python train.py --n_head=6 --rope_base=71200.0 --init_std_qkv=0.0455 --seq_len=256 --steps=4188
Each number is 128 + 32 x the weight over its row's rms, rounded and kept within 0 to 255. Layers, rows and columns count from 0. The size above them is the row's rms in percent of the matrix's.

# layer 3 MLP up, 768x192, rms 0.0651, rows 597-668, columns 96-191
size [ 96 101 102  96  93  95  97 101  89 100 101 107 105 105  99  98 100  97 109 102  95  92  96  97 103 104 102  94 101  96 104 104 103  98 104  99  99  94  97 113 102 102 104 106  96 101 110  96 102 104  97 105  95 110  90  87 108  99 102 104  98 115  99 109  95 102  97  92 106  87  99 101]
[[127 129 136 136 123  83 175 153  85 159 150 111  91 120 125 148 123 122 120 159 130 163 147 137 110 100 135  82 123 157 110 125 164 160 134 122 159 137 192 103 154 126 188  55 177  83 108 166 147 122 123 106 167 168 186 171 154  98 120 138 122 103 111 168 140 120 181 176  93 187  90 110 124 145 132  84 138 174  82 150 151 159 135  94  80 128 147 153 150 198 132 171  78  88 101 133]
 [116 113 155 136 100 151 136 162 138  95  69 184 142 149  63 137  87 164 110 121 180 122  94 168 168 103 112 136 147 126 140  97 100 173  82 101 148 127 171 179 150 150  78 191  86 172 123 108 126 185 144 128 126 108  82 154 116 120 150 171 152 115 175  95  81 159 119 134 156 121 113 150 102 156 133 153 101  94 120 154 178 207 175 128 101 178 178 150 151 119 154 188 120 155 129 123]
 [135 162 111 174 104 133 114 147 126 200  96 137 126  81  79 113 115 149 147 177  77 149 116 139 177 129 110 116  92 110 117  92  94  95 152 164 139 178 153 127  83 104 133 166 148 127  62 122 149 156 116  93 148 121 139 130 126 139  60 193 160 103 103 127 161 120 118  41 121  97 112 162 140 158  84 125 138 124 136 181 168 118 101 128 163 110 158 128 137  75 172 135  79 115  76 118]
 [106 195 111 110  40  90 186 132 156 174 122 132 121  95 127  73 123 100 120 148 141 172 157 130 129 105 109 166 119 154 111 169 121 122 110 138 107 117 133 165 178 134 121  94 178 155 160 124 144 109 143 111 185 146  97 185  95  98  79 136 136  78 128 146 141 170 107 103 103 112 153 131 116 162  90  95 158 156 139 190 146 102 171 169 183 145 162 110 103 120  88 191 122 121 138 131]
 [174 148 132 132 171 150 173 193 106 194 124 116 148 141 162 176 103 130 108 115 204 130 112 107 118 161 146 109  93  82  86  69 153 142  98 112 155  82 143 177 116 122 123 140 131 214 101 123 130 109 165 139 186 163  80 102 168 157 183 146  89 103 117  81  99 122  68 153 102 151 147 130  64 116 125 144 109 124 102 147 160  64  49 111 119 124 146 104 117 151  61 198 121  79 121 100]
 [123 136 153 172 102  69 122  82  72 147  99 117 120 114 113  96 116 131 114  86 149 145 101 144 149 121 114 121 154 156 121  83 214 127  71 151 130 150 148 128 139 219  68 112 128 137 100 133  83  88 117 182 166 143 161 113 134 138  83  91 120  92 172 167 139 125 162 143 141 132  92 127 129 181 113 118 169 155 149 186 152 150 124  92 151 185  88 114  78 156 142 157 124 120 162 162]
 [120 202 134 145 126 104  83 141 169 120 152  91 163  99 136 129 124 158 156 179 110  81 113 115 193 164 116 176 128  88  69 141 107 202 162 129 136 102  84 111 126 111 114 146  89 177 109 103 128 181 130  86 152 161 163  91 174 119  63 139 155 129 131  83 189 120 142 125 106 109 136 125 152 111 102 145  82 118 134 187 180  61 163 161 129 132 185  75 114 101 126 143 105 150  96 163]
 [116 139 153 134 194 112  93 154 176 137 124 164 145 110 133  74 154 128  91 135 199  87 151  92 144  92 110 163 164 162  77 154 133 135 172 172 182 112 196 122 136 146 140  99 131  87 139  63  56 135 164 162 132 110 144 129 138 139 110 242 149 148 185 103 173 146  93 168 153 111  61  91  95  92 112 130 160 147 147 124 134 130 107 107 116 145 135 141 154 159 125 158 155 122 116 153]
 [154  95  84 111 160 107 132 104  67 144  71 171 107  78 108  94  84 171 120 139 150 131 108 145 144 105 204 154 143 125 101 129 154  97 118 141 202 144  90 179 149 139 100 140 138 144 130  73 143 162 129 114 109 122 122  88 111 124 140 142 155  84 105 170 152 136 141 150 192  90 159 143  93 103 125 165 131 136 129  88 114 124 149 106  60 155  50 149 148  95 130  88 168  88  87 110]
 [101 109  88  89  94 118 143 160 135 194  86 185  93 156  74 158 130 119 157  77 110  71 152 142 105 101  75 104 181 138 154  83   0 152 131 127 146 162 108 153 156 101 166 116 155 153 160 119 138 145 132 132  78 110 122 118 127 129 124 141  99 100 116 114 180 135  67 114 107 173 111 132 136  70 122  94 126 147 162 141 112 107 109 146 182 136 155 159 164 122 158 131 112 101 138 114]
 [ 87  87 163  66  68  90 137  86 119 160 112 113 148 153 116 122 138 110 131 116 154 184 143  99  62 156  75  60 113 126  65  92 207  62 127 162 149  86 167 110 121 153 126 118 127 141 121 132  90  70  96 124 130 185 172 117 138 199 151 109 127  56 164 120 135 173 177 139 122 121 167 134 166  88  95 124 142 106 160 150  73 125 107  85  79 144 114 117 105 137 171 145 100 118  84 181]
 [138 123 125 146 123 137  88 174 120  95 127 138 149 147 157 149 107 157 108  87 138 155 170 125 129  96 108 147 191 149 114  96 155 160 166 124 114  90 136 123 170 115 167 118  79 120 129 111 129 180  93  88 153 122  98 186 163 129 124 114  78 163  96 144 101 185 151  91 169 151 106 173 132 163 104 128 117 145 191 161 156 134 106  84 127 164 113 118 171 157 171 150 148 183 173 129]
 [147  94 136 148 226 152  92 146 113 132 125 143 166 147 146 135 128 126 165  85 131 131 137 150 133 179 181 140 115 120 103  87 126 106 105 138 206 148  96 136 122  92 118 114 139  77  63 124  79 163 145 127  99 146 111 119 110 131 115 138 139 149 138 161 141 159 163 124 105 143 157 119  79 100  47 123  55  91 157 139  80 180 176 128 105 118  87 152 205 122 134 171 131 103  86 140]
 [183 128 170 153 126 111 123 121 118 167 109 150 152 158 172 106 109 118 116  69 131 131 111  63 161  92 151 135  93 105  37 100 117 150 106 114 102 168  81  86  87 195 148 189  76  94 123 165  52 164 131 168 103 126 154 117 153 119 128 146 169 146 155  78 146 104 140 185  99 172 122 117 164 109 120 168 179 164  63  86 165 116  71 139 122  80 150 131 115 109 116 158 178 140  80  65]
 [133 152 169  56 165 191  93 156 150 111 132 112  82  88 173  98  87 136 157 101 104 140  90 137  94 135 112 120  90 132 101 174  73 152 140 209 102 145 106  97 172 143 133  98 106 118  81 185 137 143  55 121 166 146 135 186 126 141 111 152 183 121 141  73 108 148 116 110 128 103 102 124  83  77 149  90 182 144 137  82 181 131 116 104 136  81 109 145 122 121 142 119 116 140 164 161]
 [ 97 170 118 186 193 107 144 172  80 155 141 161 136 138 161  74 201 186  99 132 160 172 134 112  89 133 133  93 117 128 118 124 174 131  79 150 142 101 136 111  96 105  34  77 105 132 100 101 158 134 135 178 131 137 124 117 128 164 123 131 122  83 110 129 151 102 194 118 101 145 133 115 174 112 139 140 135 124 110 132 121 193  98 110  89 240 108  85  90 128 132 117 127 173 151 197]
 [161 192 120 136 146 167  72 120 202 145 137 154 179 171  91  91 128 105 198 141 146 133 206 139 143 140 122  83 159 161 120 183 117  41 147 164 112 107 124 148 129 145  89 133 167 164 177 112  72 101 154 167 111 126  78  99 129 136  57 120  74 163 129 135 148 166  97 111 135 104 180 160 159  86 125 119  83 140 124 126  83  88  63 221 150 108 105 184 121 132 114 143 124  87  76  91]
 [105  70  92 140 114  96 180 168 101  62 101 155 197 111 158 100 135 147  94 140 112  79 157 171 148  94 137 103 186 130 137 145 153 163  76 134 108 190 135 133 122 102 109 125 129  84 109  92 110 141 107 113  89  71 107 135 173  94 134 136 129 102  88 176 143 102 149 124 123 161  75 120 119 117 107 122 135 115 134 153 178 109 158 136 120  72 120 183 114 138 113 151 133 124 147 151]
 [ 85 108 113 133 155 189 172 133  65  90  82 113 192 134 117 132 180 121 191 104 102  96 128 163  98 117  65 106  62  88 130 144 109  98 100 140  74 100 123 140  91 161  30  87  72  93  78  90 173 101 168 128  91 120 147 133 111 175 124 172 121 137 127 128 127 103 182 136 118 132 175 108 123 148  56 152  92 128  99 147 137 103 111 139 106 188  76 139 138 118 151 200 164 175 120 148]
 [123 120 153 137 118  77 145 150  59 150 135 106 107 102 115 140 137 164 162  89  84 119  67 150 161 144 123 144 140 180 131 151 135 195 161 130 148 123 106 103 146 176 144 162  98 167  68 101  72 175  93 109 138 175 162 182 116 177 160 120  76 169 117  54 142  58 133 130 137 114 135 148 132 109 150 112 203 139 151 124 120  40 139 106 100 118 172  81 139 142 119 142 124  95 140 113]
 [121 141  83 128  83 144 145 169 173 132 151 128  93 161 141 137 157 110  85 114 114  81 143 108 139 134 131  82 137  66  93  69 218 116 210 130 109 135 122 146 180 118  93 112  78 125 111  99 110 206 116 160 150 119 109 127 171 160 177 105  89 139 161 111 104 109  80 127 107 103 157 173 132 131 108 148 173 122  95 150 158 157 108 158 126 156 157  87 133 118 150 122 116 131 164 117]
 [127  86  77  85 129 105 131  85 105 176  96 178 205 118 169 159 131 169 115 111 113 114 120 142 150 141 152 137 123 144 118 168 147 134 119 161 126 128 119 155 125 112 128 142 103 108  85 158 137 148 129 125 109  85 108  87 105  83 141 176  89 145 161 100 133 114 130 113  80 116 119  97  70  94 121  90 125 198 113 124 164 126  96 137 139 158 128 103 120  90 132 136 126 149  99 132]
 [180 118 154  96 214 112 102 105 150 144 182 157 116 127 108 135 153  86 136 138 123 115 126 136 117 102 121 129 138 136 114 115 179 148 102 101  82  64  92  82  93 134 145 142 186 125 153  95 152 131 180 170 158 161 142 113 116 166 142  69 138 194 128 118 125 105 137 105 143 104 147 216 131 143 129 105 142 124  58  44 104 111  72 126 112 165  64  88 129  69 172 132 137 110 198 116]
 [151  47 132 166 115 183 169 124 137  97 119 170 108 133 137 160  99 164 109 110 113 152 104 144  84 120 150 164  95 100 126 105 192 140 155 123 106 121  74 111 155 139 158 106 154  91 128 151 159 158 155 140 116 118 145 127 175  48 151 156 143  52 123 126  98 221 109 109  81  76  83 104 180 135  72 148 163 152  88 145 120  79  82  99 127 133 109  96 153 146 138 138 108 173 133 100]
 [165 129 119  98 103 135 184 169 131  82 172 132 155 152  69 148  93 169  77  83 171 123 138 138  69 200 132 130  91 142 166 133 118 143 125  61  79  72 199 105 122 126  85 184 137 160 103 147 138 113 105 173  84 108 120 168 117 125 142 103 175 108 170 114  92 102 152 154 133 104 115 133 122  81 155 172 116  90  92 100 154 140 170 127 102 106 209  99 102  69 132 101 109 158 105 144]
 [ 46 191 163 123 163 106 115 108 136 109  87  76 138 109 134 188 156 161 143 170 118 101 122 157 135 170 165 122 135 140 146 134  99  84 114 153 128 114 126 160 104 128 111  96 159 102 105 133 198 151 133 117 178  92  74 134  89 150 127 131  58 134  83 137 173  97 106 125 181 130 125 127 201 119 153 128 110  91 150 142 136  88 159 146 151 127 203 133 175 127 108  83 141 165 192 150]
 [154 127  88 132  95 126 118 132 124 146 131 153 118 113 132 145  86 101 135 124 123 127 120 121 148 177 127 120 124 134  85 170  60 139 177 102 151 145 109  89 111  95  72  73 135  91  81 121 148 138 128 135 102 127 122 207 193 117 124 126 113 127  99  71 124 125  99 131  92 133 144  95 156  80 134 116 151 138 112 147  93 133 173 114 127 111 148  59 143 118  78 161  95 137 143 198]
 [143 111 118 129  97 162 135 103 118 118 102 177  95 151 119 204 162 146 167  99 112  61 164 166 179  79 137 123  78 138 111 101 164 165 120 103 130 160 160 111 120 123 138 142 116  71  92 105  79 177 126 129  93 131 136  94 110 176 159 160 103 186 121 171 124 112 113 168 130 117 124 150 141  97 161 157 143  68 138 145 122 104 124 119 110 119 183 121 100 105 164 150 132  82 137 153]
 [ 85 132 108  99 122 161 111 111 109  79 123 136 110 122 180 126 112  94  98 146  85 141  97 148 123  97 180 159 202  92 145 158 160 142 154 131 114 113 125 105 145 126 122 131 188 201 116  90 115  77 162 133 108 137 109  92 113 101 123 134 157 101 112 188  89 138 125 107  87  57 131 165 110  83 165 147 160 138 165 107  82  84  28 165  75 140 115 147 164 172 160 108 122  96 157 195]
 [159  99  97 141  87 120 147  75 102 124 125 114 203 159 117 148 125 154 133  72 160 109 127 123 179  94 127  92 176 139 155 191 115 146 179  87 159  97 166 146 136 163 111 156 119 127 130 113 169 155 148 164 149 137  59 123 128 134 150 205 226 120 152 101 162 155 139 140 149 111 128 122  94 128 139 152  99  99 126 136 169 156 139  93 117 124  97 172 143 107 145 154 106  91  74 139]
 [104 186 133 143 125  96 136 152 114 157 145 133 105  72 140 127 145  75 107 110 159 163 185 158 116  71  92 113 196 162 125 170 118 129 168 165 134 187  85 163 121 133  95 136  70 112 121 132 143 154 187 166 143 197 119  91 146 103  97 103 135 126 122 106 144 125 140 148 126  53 140 194 145 129 139 132 120 111  72 137  93 143 174 118 135 170 114  97  94  78 121  44  48 129 126  86]
 [158 155 103 124 127 140 158 133 113 123 124 169 116  74 115  63 111 126 157 161  74 106  97 173 149 148  83 159 149  87 107  96  97 160  98 150 150 155 107 107  70 128 121 189  74 140 153 144 145 116 174 170  38 121 122 125 158 124 125 155 148 107 156 106  43 118 108 231  78 118  79 137  84 146 154 111 143 100 125 173 170 134 130  75 114 148 150  96 148 114 146 132  26 165  66 113]
 [161 115 146 118 113 123 133 138 131 154  99 124 130 139  89  90 124 120 123 174 140 155 161 129  97 150 121 187 137 110 125  92 162 115 152 101 173 134 152 150 123 138 137 126  76 171 158 123 108  99 156  89 144 132 189  79 140 134 104 121  81 137 127 143 120 157 150 145  99 145 109  94 161  94  66 131 164 135 164 109  73 112  93 105  87 127 142 144 103 136 129 201 145 132 149 112]
 [ 83 156 120 100  94 180 109 143 172 105 158 126 120 109 136 132  70 166 144 130 118 129 110  95 108 132 162 138 100 204 173 149 116 176  99 107 101 145 176  72 146 165 115  85  77 162 149 182 127  99 112 135 121 176 110 165 159  96 139 136 136  87 141 109 120 124 148 123 153 171 131 129 120 109  74 103 151 127  63 153 166  95 138 138 134 151 163 156 204 133  77 146 145 151 125 170]
 [ 93 135  81 112  53 160 146 146 146 123 131 204 105 108 120 108 187 160 180 125 164 119 173 139 166 119 154 101 189 116 156 173 204 113 205 152 103 121 115  97 127 128 169 146 131  82  93 151 104 149 125 100 130 150 163 192 110 159  59 109 107 108 128  89 170 182 143  81 124 136 109 150 138  96 146 159 110 151 194 187 164 109  74 111  57 137 119 121  81 120 117 133 105  86 122 162]
 [144 143 143  61 169 179  85 135 167  91  85  72 128 147 144 132 147 152 122  77  42 160 110 189  70 153 103 130  84 150  95 111 143 155 146 118 122  71 101 143 135 109  39 151  72 175 120 140  72 135  74 191 108 133 157  91 159 157 106 123 152  98 125  90 110 127 151 130 104 124  93  81  98  78  91 161 148 111 132 105 106 153 148 130 133 143 118  93 113 121  89  83 174 111  91 120]
 [155 171 134 169 150  88 204 106 165 178  91 177  95 113  99 138 115 172 105 143  54 126 108 199 152  94 118 174 110 127 149  97 146 102 142  86 158 116 177 193 128 102 156 145 105 130 128 166  94  86  78 112 123 139 115 154 136 184 122 148 101 154  91 154 109 228  65 156 128 102 148  65 140 117 121 172 129 126 158 139 130 153 101 121 101 175  95 110  98 201 187 177 127 120 158 141]
 [ 91 104 147 126 135 106  89 125 117 107 121 178 157  98 131  90 118 136 169 130 127 159 170 106 132 159  78 133 138 133 193 103 160 105 169 152 156 154 104 119 179 145 110 120 142  92 152 155  76 135 115 154 147 155 158 124 139 146 125 157 159 204 154  40 100 211  95  73 142 113 110 116 100 160 129 175 116  89 212 168  81 132 109 115 127 139 100 104 156  79 104 134 132 180 194 105]
 [151 102 123 104 128 125 160 193 117 139 114  88 143 103  91 123 169 130  68 187 129 140 189 182 135 120  94 137 202 148 132 115 112 161 197 115 114 117 142 165 118  84  99 128 176 123 158 103  89  95 151 131 154 144 144  93 128 119 167  67 140 121 131 114 125 136 116 146  95 108 203 115 124  95  42 101 129  57 121 153 127  82 122  98 125 123 144 161  72 160 188 159 200 215 100  75]
 [134  94 149 171  87 124 123 125 132  66 144 150  80  86  97 163 216 120 125 169 122  71  92 157 141 117 116 176 128  76 119 114  92 135 114 131 119  90  99 146 106 131 131 104 131 135  96 168 156 152  80 121 138 113 135 104 134  90 112 148 158  80 115 157 235 114 110 118  47 162 184 150 108 163 146 119 170 155 101 156 183 127 130 178  99  66  71 159 163 102 108 173 133 126 124 167]
 [140 139 145 167 155 121 141 152 198  57 114 104 101 108  96 125 190 158 123 132 177 168 145 150 109 111 135  89 213 196 123 154  77 163 112  82 144  75 158 122 152  76 107 121 195 172 182  73 113  67 121 145  93 131 152 144 121  93  94  85 100 138 189 126 161 167 107 156 114 131 118 111 104 133 116  97 174 134 134  85 137 129 135 124  80 116  91 142 109 204 132 170  82 113 112 155]
 [107 126  59  94 116 157 141 114 114 104 157 143 180 158  85 132 157 128 119 117 114 128 182 141 111 132  87  60 137 155 157 157 111  93 106 123  83 148  90 120 128 148 122 104 156 161 101 115  31 142 126 145 193 120 149 106 116 160 121 126  97 108 113 138  98 134 174 155 110 124 106 119 124  87 146 115 157 134  98 200 152  95 111 126 124 150 166 179 118  89 161 166  93  82  53 111]
 [136 130 167 167 114 183 105 127 142 119 145 193 122 104 193  63 119 105 123 162 138 117 105 153 149 106 121 101  92 172 130  61 175 120 184 126 130  78  49 102 166 122 147 118 153 114  35 151 123  55 105  45 117  85 103 152 156 140 114  65 124 169 135 102 152 137 107 133  81 100  91 172 107 156 147 115 153 118 145 150 104 116 133 123 147 161 183 148  93 147 121 157 147 139 155  43]
 [135 110 180  95 136 139 132 147 104 161 100 110 154 161 153 145 144 113 150  94 122 158 115 144 107 146 147 110  98  85 153 141 168 129 139 113 117 111 154  52  99 207 154 171 113 150  97 153  41  95 132 131 151 215 192 139 158 155 164  90 188 160 131 153 187  89 142  98 189  88 132 111 129 106 178 125 128 150 151 133 112 181 142  97 113 162 167 142 107  69  99 115 131  68 126 177]
 [121 129 171 114 141 109  65 138 160 106 149 150 124 100 147  95 142 123  66 158 157 146 122  90 106 160  42 106 133 121 102 135 137  85 120 102  95 120 133 193 110 105  87 131 106 169 108  94 150 126 131 101 177 204 120 184  73  79 157 108 172 173 185 124 156 118 143 175 115 118 151 132 131 116  92 124 115 140 110 143 119 124 146 158 174 124  91  97 178 125 143 120 119  98 147 127]
 [131 109 129 114  64 176 128 111 148 158 115 113  99 172 144 122  96 171 161 153 102 142  73 114 107 145 118 130 111 119 141 221 143 162 211 104 162  96 150 126 169 110 191 122  91 120  95  88 125 153 145  96 132 161  99 142 163 169 150  79 100 125  78 129 144 142 130 103 137 184 153 135  90 189 126 119  85  94 136 111  60 132  87 133 145  97  82 144 177 152  95  99 139 178 144  92]
 [191 124 161 176 106 116  91 144 117 155 172 209 109 176 115 116 131  77 152 136 150 104 134  82 133 100 154 134 129 159 153  98 131 149 135 154 122 138  96 135 189 149  91 107 139 103 177 177 141 131 163 196 101 117 104 153 136 129 128 152 104 138 132  95  88 100 109 111 122 162 131  99 181 138 129 179 103  99 156 224  83 111  90 176 106 190 138 198  89 159 125 131 184 153 120 131]
 [145  79 144 118 174 146 159 151 138 213 145  95 106 135 109 131 112  87 199 114 121  85 114 161 136 144 116 129 103  56 182 127 135  81 148 154 136 110 123 124 110  76 146 162 107 106 144 151  74 150  98  89 150 189 130 110 125 101 149 124 151 150 100 108 168 175 119  99 111 170 213 148 141 121 120 151  84  82 134 154 137  71 182 172 135 151 146 153 159 132 136 148  99 149 152 151]
 [107 177 161 117  96 126 137 139 100 166 141 103  91  85 117 121 167 137 146 174  93 148 111 162 104 112  99 153 155 123  94 130 113 153 152 108 119 107 148  80 106 162 164 154 107 122 122 142 143 112 181  97 133 120 147 120 138 166 182 108 173  75 172 105 157 106 123 158 134 104 132 119 124  96 149 142 122  41 140 147 175 173  76 104 123 130 161 139 122 103  75 132 121 166 140 102]
 [ 99 103  99 133 130  95 173 151 111 159 175 108 152 144 145  99 107 134  68 113 176 131 128 102  49 162 150  93 164 145  85 187 133 133 149 113 115 124 152 130 110 176  72 203  96 141 128 201  86 110 128  89 154 116 180 158 139 138 130 121 145 117 126  72 106 120 181 136  24 133 117 159 157 142 169 151 162 102 165 158 134  90  71 167 126  69 192 202 189 123 122 189  78 100 125 165]
 [124 104 129 143 133 100 131 156 118 111 149 169 118  72 184 141 168  87 118 152 158 104 110 135 160 108 136 130 139 126 124 151 166 182 135 182 154  98  60  87 160 112 164 108  94 113 111 107 149 178 149 110 157 112  87 154  49 112 107 191 110 101  80 118 132 160 150 120 145 109 115 145 143  87 145 111 116 186 122 100 152  95 120 103 133 145 168 100 168 118 176 169 131  99 104  93]
 [186 101 111  98 132 170 142 136 128 126 107 128  94 159 164 136 113  64 162 131  93 156  97 203 102 163 173 105 117 136 110 202 115 112  87 106 133 122 138  56 198  59 146 161 103 156 139 138 124 163  83 148 158 129 132 119 116 107 141 190 120 123  67 110 156  93 195 166  96  90 177 156 105 130 160 135  91 126 126 110 139 161 126 165 169 158 123  62 125 124 129 120 115 120  35 125]
 [ 92 137  82 103 144 115 153  90  87 165  90 154 118 157 139 128  64 159 138 114  69 131  96 133 164 191 116 111 121  94 111  60 141 122  90 164 108 107  79 147 128 147 104 112 119  88  71 118 151 209  65  88 118 165 129  91  91 105  62 113 166 107 118  71 123 103 139  72 113  99 121 110 172 125 107 154 112 101 127 106 109 138 161 103 137 138  78 106 139 121 155  90  92  55 132 117]
 [146 134 130 129 148 103 147 112 150 123 166 135  72 124 105 157 170 146 112 147 167 137 135 132  83 101 143  99  72 127 200 117 104 138 152 196  86 145 144 173 164 120 112 113 126 123 193 129 124 156 133 138 115 146 152 161 144 145 174 193 130 165 129  74 149  36 119 146 103 182 139 177 159 137 148 167 161 119 137  84 122 101 118 103 124 155 111 119  97 116 110 115 150 123  68 102]
 [129 196 177  62 157  77 129 131 115 128 163 100 119 166 116 120 136 119 129 130  87 152  70 132 123 139 127 151  90 144  79  76 107  90 147  91 127 112 136 136 117 150 139  80  18 126 133 108  90  71 141 171 119 156  91 191 138 147  70 130 100 114 121 103 134 155 174 120 131 101 132 138 169 163 137 151 135 119 150 118 153 152 109 100 116 166 131  97 132  33 147 150 114 107 145 188]
 [133 134 109 127 162 127 172 136  86 147 115 132 115  96  73 163 106 120 167 120  96 160 108 115 140 117 136 124 181 127 130 127 151  86  86 126 136  96 150 123  72 146 103 117 146 156 126  95 170 125 110 196  64 185 117  84 127 170 116 116  87 152 137 143 102 125 144 142  86  89 184 112 101 103 177 167  75 173 136 102 117  86 189 177 136 104 122  98 123 106 113 155 130 100  54 185]
 [131 172 157 119 161 124 187 186 165  95 132 175 131  86  89  73 109 116  59  78 128 162 150 108 104  97  95 111 170 155 107 140 114 122 148 171 158  88 125 157 146 106 111 147 101 145 117 141  91 129 130 162 105 112 104  95 174 146 155  93 139 126  79 102 166  77 112 118 167 123  88 139  94  81 129 139 149 127 148 129 117 104 161 139  89  78 184 122 126 164 138 110 126 146 121  99]
 [111 187 140 140  93 110 196 108 121 136 147 136 115 165 120 122 151 158  88 196  68 133  58 106  89 121 147 114  87  71  74 117 162 126  83 160 149  99  93 133 167  94 120  52 132  91 114 122 179 137 111 119  99 119 201  97 167 119 110 143 142  95  87 135 113 173 178 129 154 105 120 156 126 156 125 102 131 156 121  76 133 150 138 103 116 155 105  37 110 130 140 140 142 114 117 110]
 [ 97 133 113  95 157 156 136 118 104 144 121 133 112 116 139 165  87 107  72 112 107 163 117 127  91  78 143 183 125 194 108  83 189 110 155 131  90 165 106 133 156  82 100 119 113 147  88  93 175 168 135 128 133 165 116  99 200 100 167 148 167 167 156 108  89 164 113 135 123 115 125 212 161 108  88  60 144 139  92 117 135 150 123 168  84 174  94 196  98 100 139 179 138 134 157  81]
 [158  61 140  82 125 127 147 149 140 155 109 150 102 111 119 151 130  75 133  82  97 145 142 132  98 135 118 124 139 110 204 132 139  78 127 134  97 198 167  94  77 208 140  89 108 140  69 116  80 120 161 180 149 120 126 143 176 114 136 125  65 188 149 142 156 133 125 115 136 142 112 110 168  95  98 114 126 118 120 144 101 157 156 133 131  86 176 128 113 130 170 172 116 123  99  89]
 [127  61 209 115  96 111 221 138 170 101 191 134  77 146 101 123 152 138 120 195 115  92  97 130  89  82  94 106 143  84 114  84 117 198 130 112 104 127 137 170  87 124 164 137 101 148 103 183 131 167 169 129 101 147 229 123 123 135 125 165 135 143  90 118 137 122 123 135  97 146 115  93 102 168  71 105  91 109 111 117 151  91 204 108 157 155 149 160  90  96 105 133  85 146 170 141]
 [150 167 144 130  68 169  82 139 109 105 107 119 211  81 145  95 130 127 124 167 161  92 149 138 135  88 155 157 115 174 146 175 118 154 124 119 157 117 206 118 200 126 132 148 128 102 139 189 187  82 139 151 108 107  79 130 120  92  97 115 126  59 141 158 140 172 186 128 115 154 121  76 132  72  94  56  93 152  99 169 164 126 141 120 148 105 120 119 136 155 134 178 146 171  74 174]
 [130 110 126 180 135 157 124 141 140 169  83 153 110 175 110 155 101 118 113 165 176 138 128 139 116 129 120 162 121 130  91 159 148 100  94 174 154 140 170 193 144 116 146 157  99 145 159 116 153  93 179 135 145 131 119 118 100 160 111 132 178 152 110 184 168 139 110 183 107  88 156  88  71 113 125 173 137 118 112 178  84  89 162 149 127  86 179 119 174 122 140 130 107  97 148 108]
 [184 105 153 173  89 134 125 130 202 123 119 177 112  92 163 119  93 125 173 153 119  70 115 102 133 133 149 141  94 155 120  70 168  86 145 116 155 120 120 116 118 134 125 116  82 142 108 191 151  90 137 120 129 143 134 153 135 116 166 126 137 141 120 152 156 129 160 123 181 136  59 146 132 120  86  94 166 107 113 118 117 125  83  50  87 172 113  81  83  99 143 121  98 154  99 145]
 [ 79 131  97 170 131 139  70 115 152 192 115 143  92 100  96 144  98 108  99 155 125 126 156  63 176 143 157  26 132 104  99 118  49 172 163 186 146 131 138  99 128 180 145  95 181  85 104 178 120 126 136 158 118 102 111 132  79 110 140 145 114  94 118 104 138 135 153 148 136 138 194 130 110 150 105 121 120 163 171 140 118 119 162 186 133 140 141 158 142 111 115 158 139 155 183 169]
 [121  87 175 192  79 150 156 154 115 128 108 159  90 168 124 157 113 125 108 146 125 136 139 134 141 141  84 171  58 194 145 173  96 179 134  52 136 111 108 104 106 112 167 118  98 154  58  95  73 127 140 144  83 129 171 131 147 123 136 103 104 186 152 125 129 125 113  83 169 178 177  86 106 114 158 160 152 124  87 139 117 108 148 116 164  93 173 105 179  87 183  96 141  84 102 111]
 [106 138  88 146  99 132  68 146  94 145 164 120 106 101 122 125 169 113 173  66 167 140 142 107 122  97 133  68 134 150  88 109 141 144 185 155 163 163 156 142 131  71  89 116 112 129 161 134 157 138 102 114 103 175 128 171 128 182 129 133 107 127 110  93 150 152 107  95 111 138 109 183 112 155  73 147 134 177 150 133 131 175 184 110  83 146 175 126 196 101  66  59  64 131 123 125]
 [ 97  94 129 117 130 128 134 174 135 142 169 103 134 134 156 153 114 149 158 101  76 160  81  94 136 133 155 145 101 132  76 153 148 129 107 121  83 127 170 165 119 144 103 103 173  94 114 127 110 173 169 140 145 117 172 170 126 142 156 132  63  99 100  30 130 113 149 162 121 143  82 133  74  98 156 147 121 158 189  78 165 180 127 129 107 129 124  95 170 165  77 114 152  87 146 143]
 [125 136  97 111 135 124 142  76 164 110 125 122 144 130  77 152 147 179 104 188 114 160 136 122 128  44 111  72 109 126 106 150 151 107 123 169 186 139 118 130  81  95  97 146 139 201 132 154 177 134 179 116 119  62 154 107 121 120 113 147 107 123 101 124 143 125 145 155 156 152  76 133 143 120 157 160 160 127  89 117 138 115 138 171  62 113 131 122 110  45 128 189 133 168 160 119]
 [133 111 116 102 111  91 108 138 155 121 150 188 140 143  80 133 155 179 156 121 134 119  99 129 156  94 107 150 131 124 158 129 149 131 125 118 109  49 146 154 123 131 110 155 161 158 147 102 158 148 199 127  89 123 173 116 193 102 113 179 135 155 128 146 160 139 111 139 165  71 133 133  99 190 162  87 144 102 114 200 113  87 103 162 148 167 122  62 115 128 223 239 113 168 199  90]
 [114 162 130 117 101 116  89 163  87 160 108 142 156 162 132 163 181 163 140 106 203 114 165 151 158 104 100  66 122 146  85 162 114 137 150 202 136 108 153 113 172 141 151 209 123 115 140 167 121 114 118 122 110 164 141 146 135 110  67  63 140  91  52 157 152 142 130 117 132 104 127 123 127 102 137 128 136 126 128 142 158  88 157  69  89  96 171 149 132 120 125  77  88 138 112 131]
 [141 123 186 146 129 130 123 120  94 153  61 195  67 165 118 123 115 136 171 123 115 135 107 138 155 113  89 175 110 126 135 134 187  49 113 141 109 145  81 136 158 102 184 110 119 127 131  79 156 104 132 121 136  72  92 137 111 101 121 147  99  90 153 181  89 139 138 172 103 152 170 134  85 140 130 153 171 149 155 177  86 113 120 177 164  96 121 122 159 137 178 160 142  79 162 126]]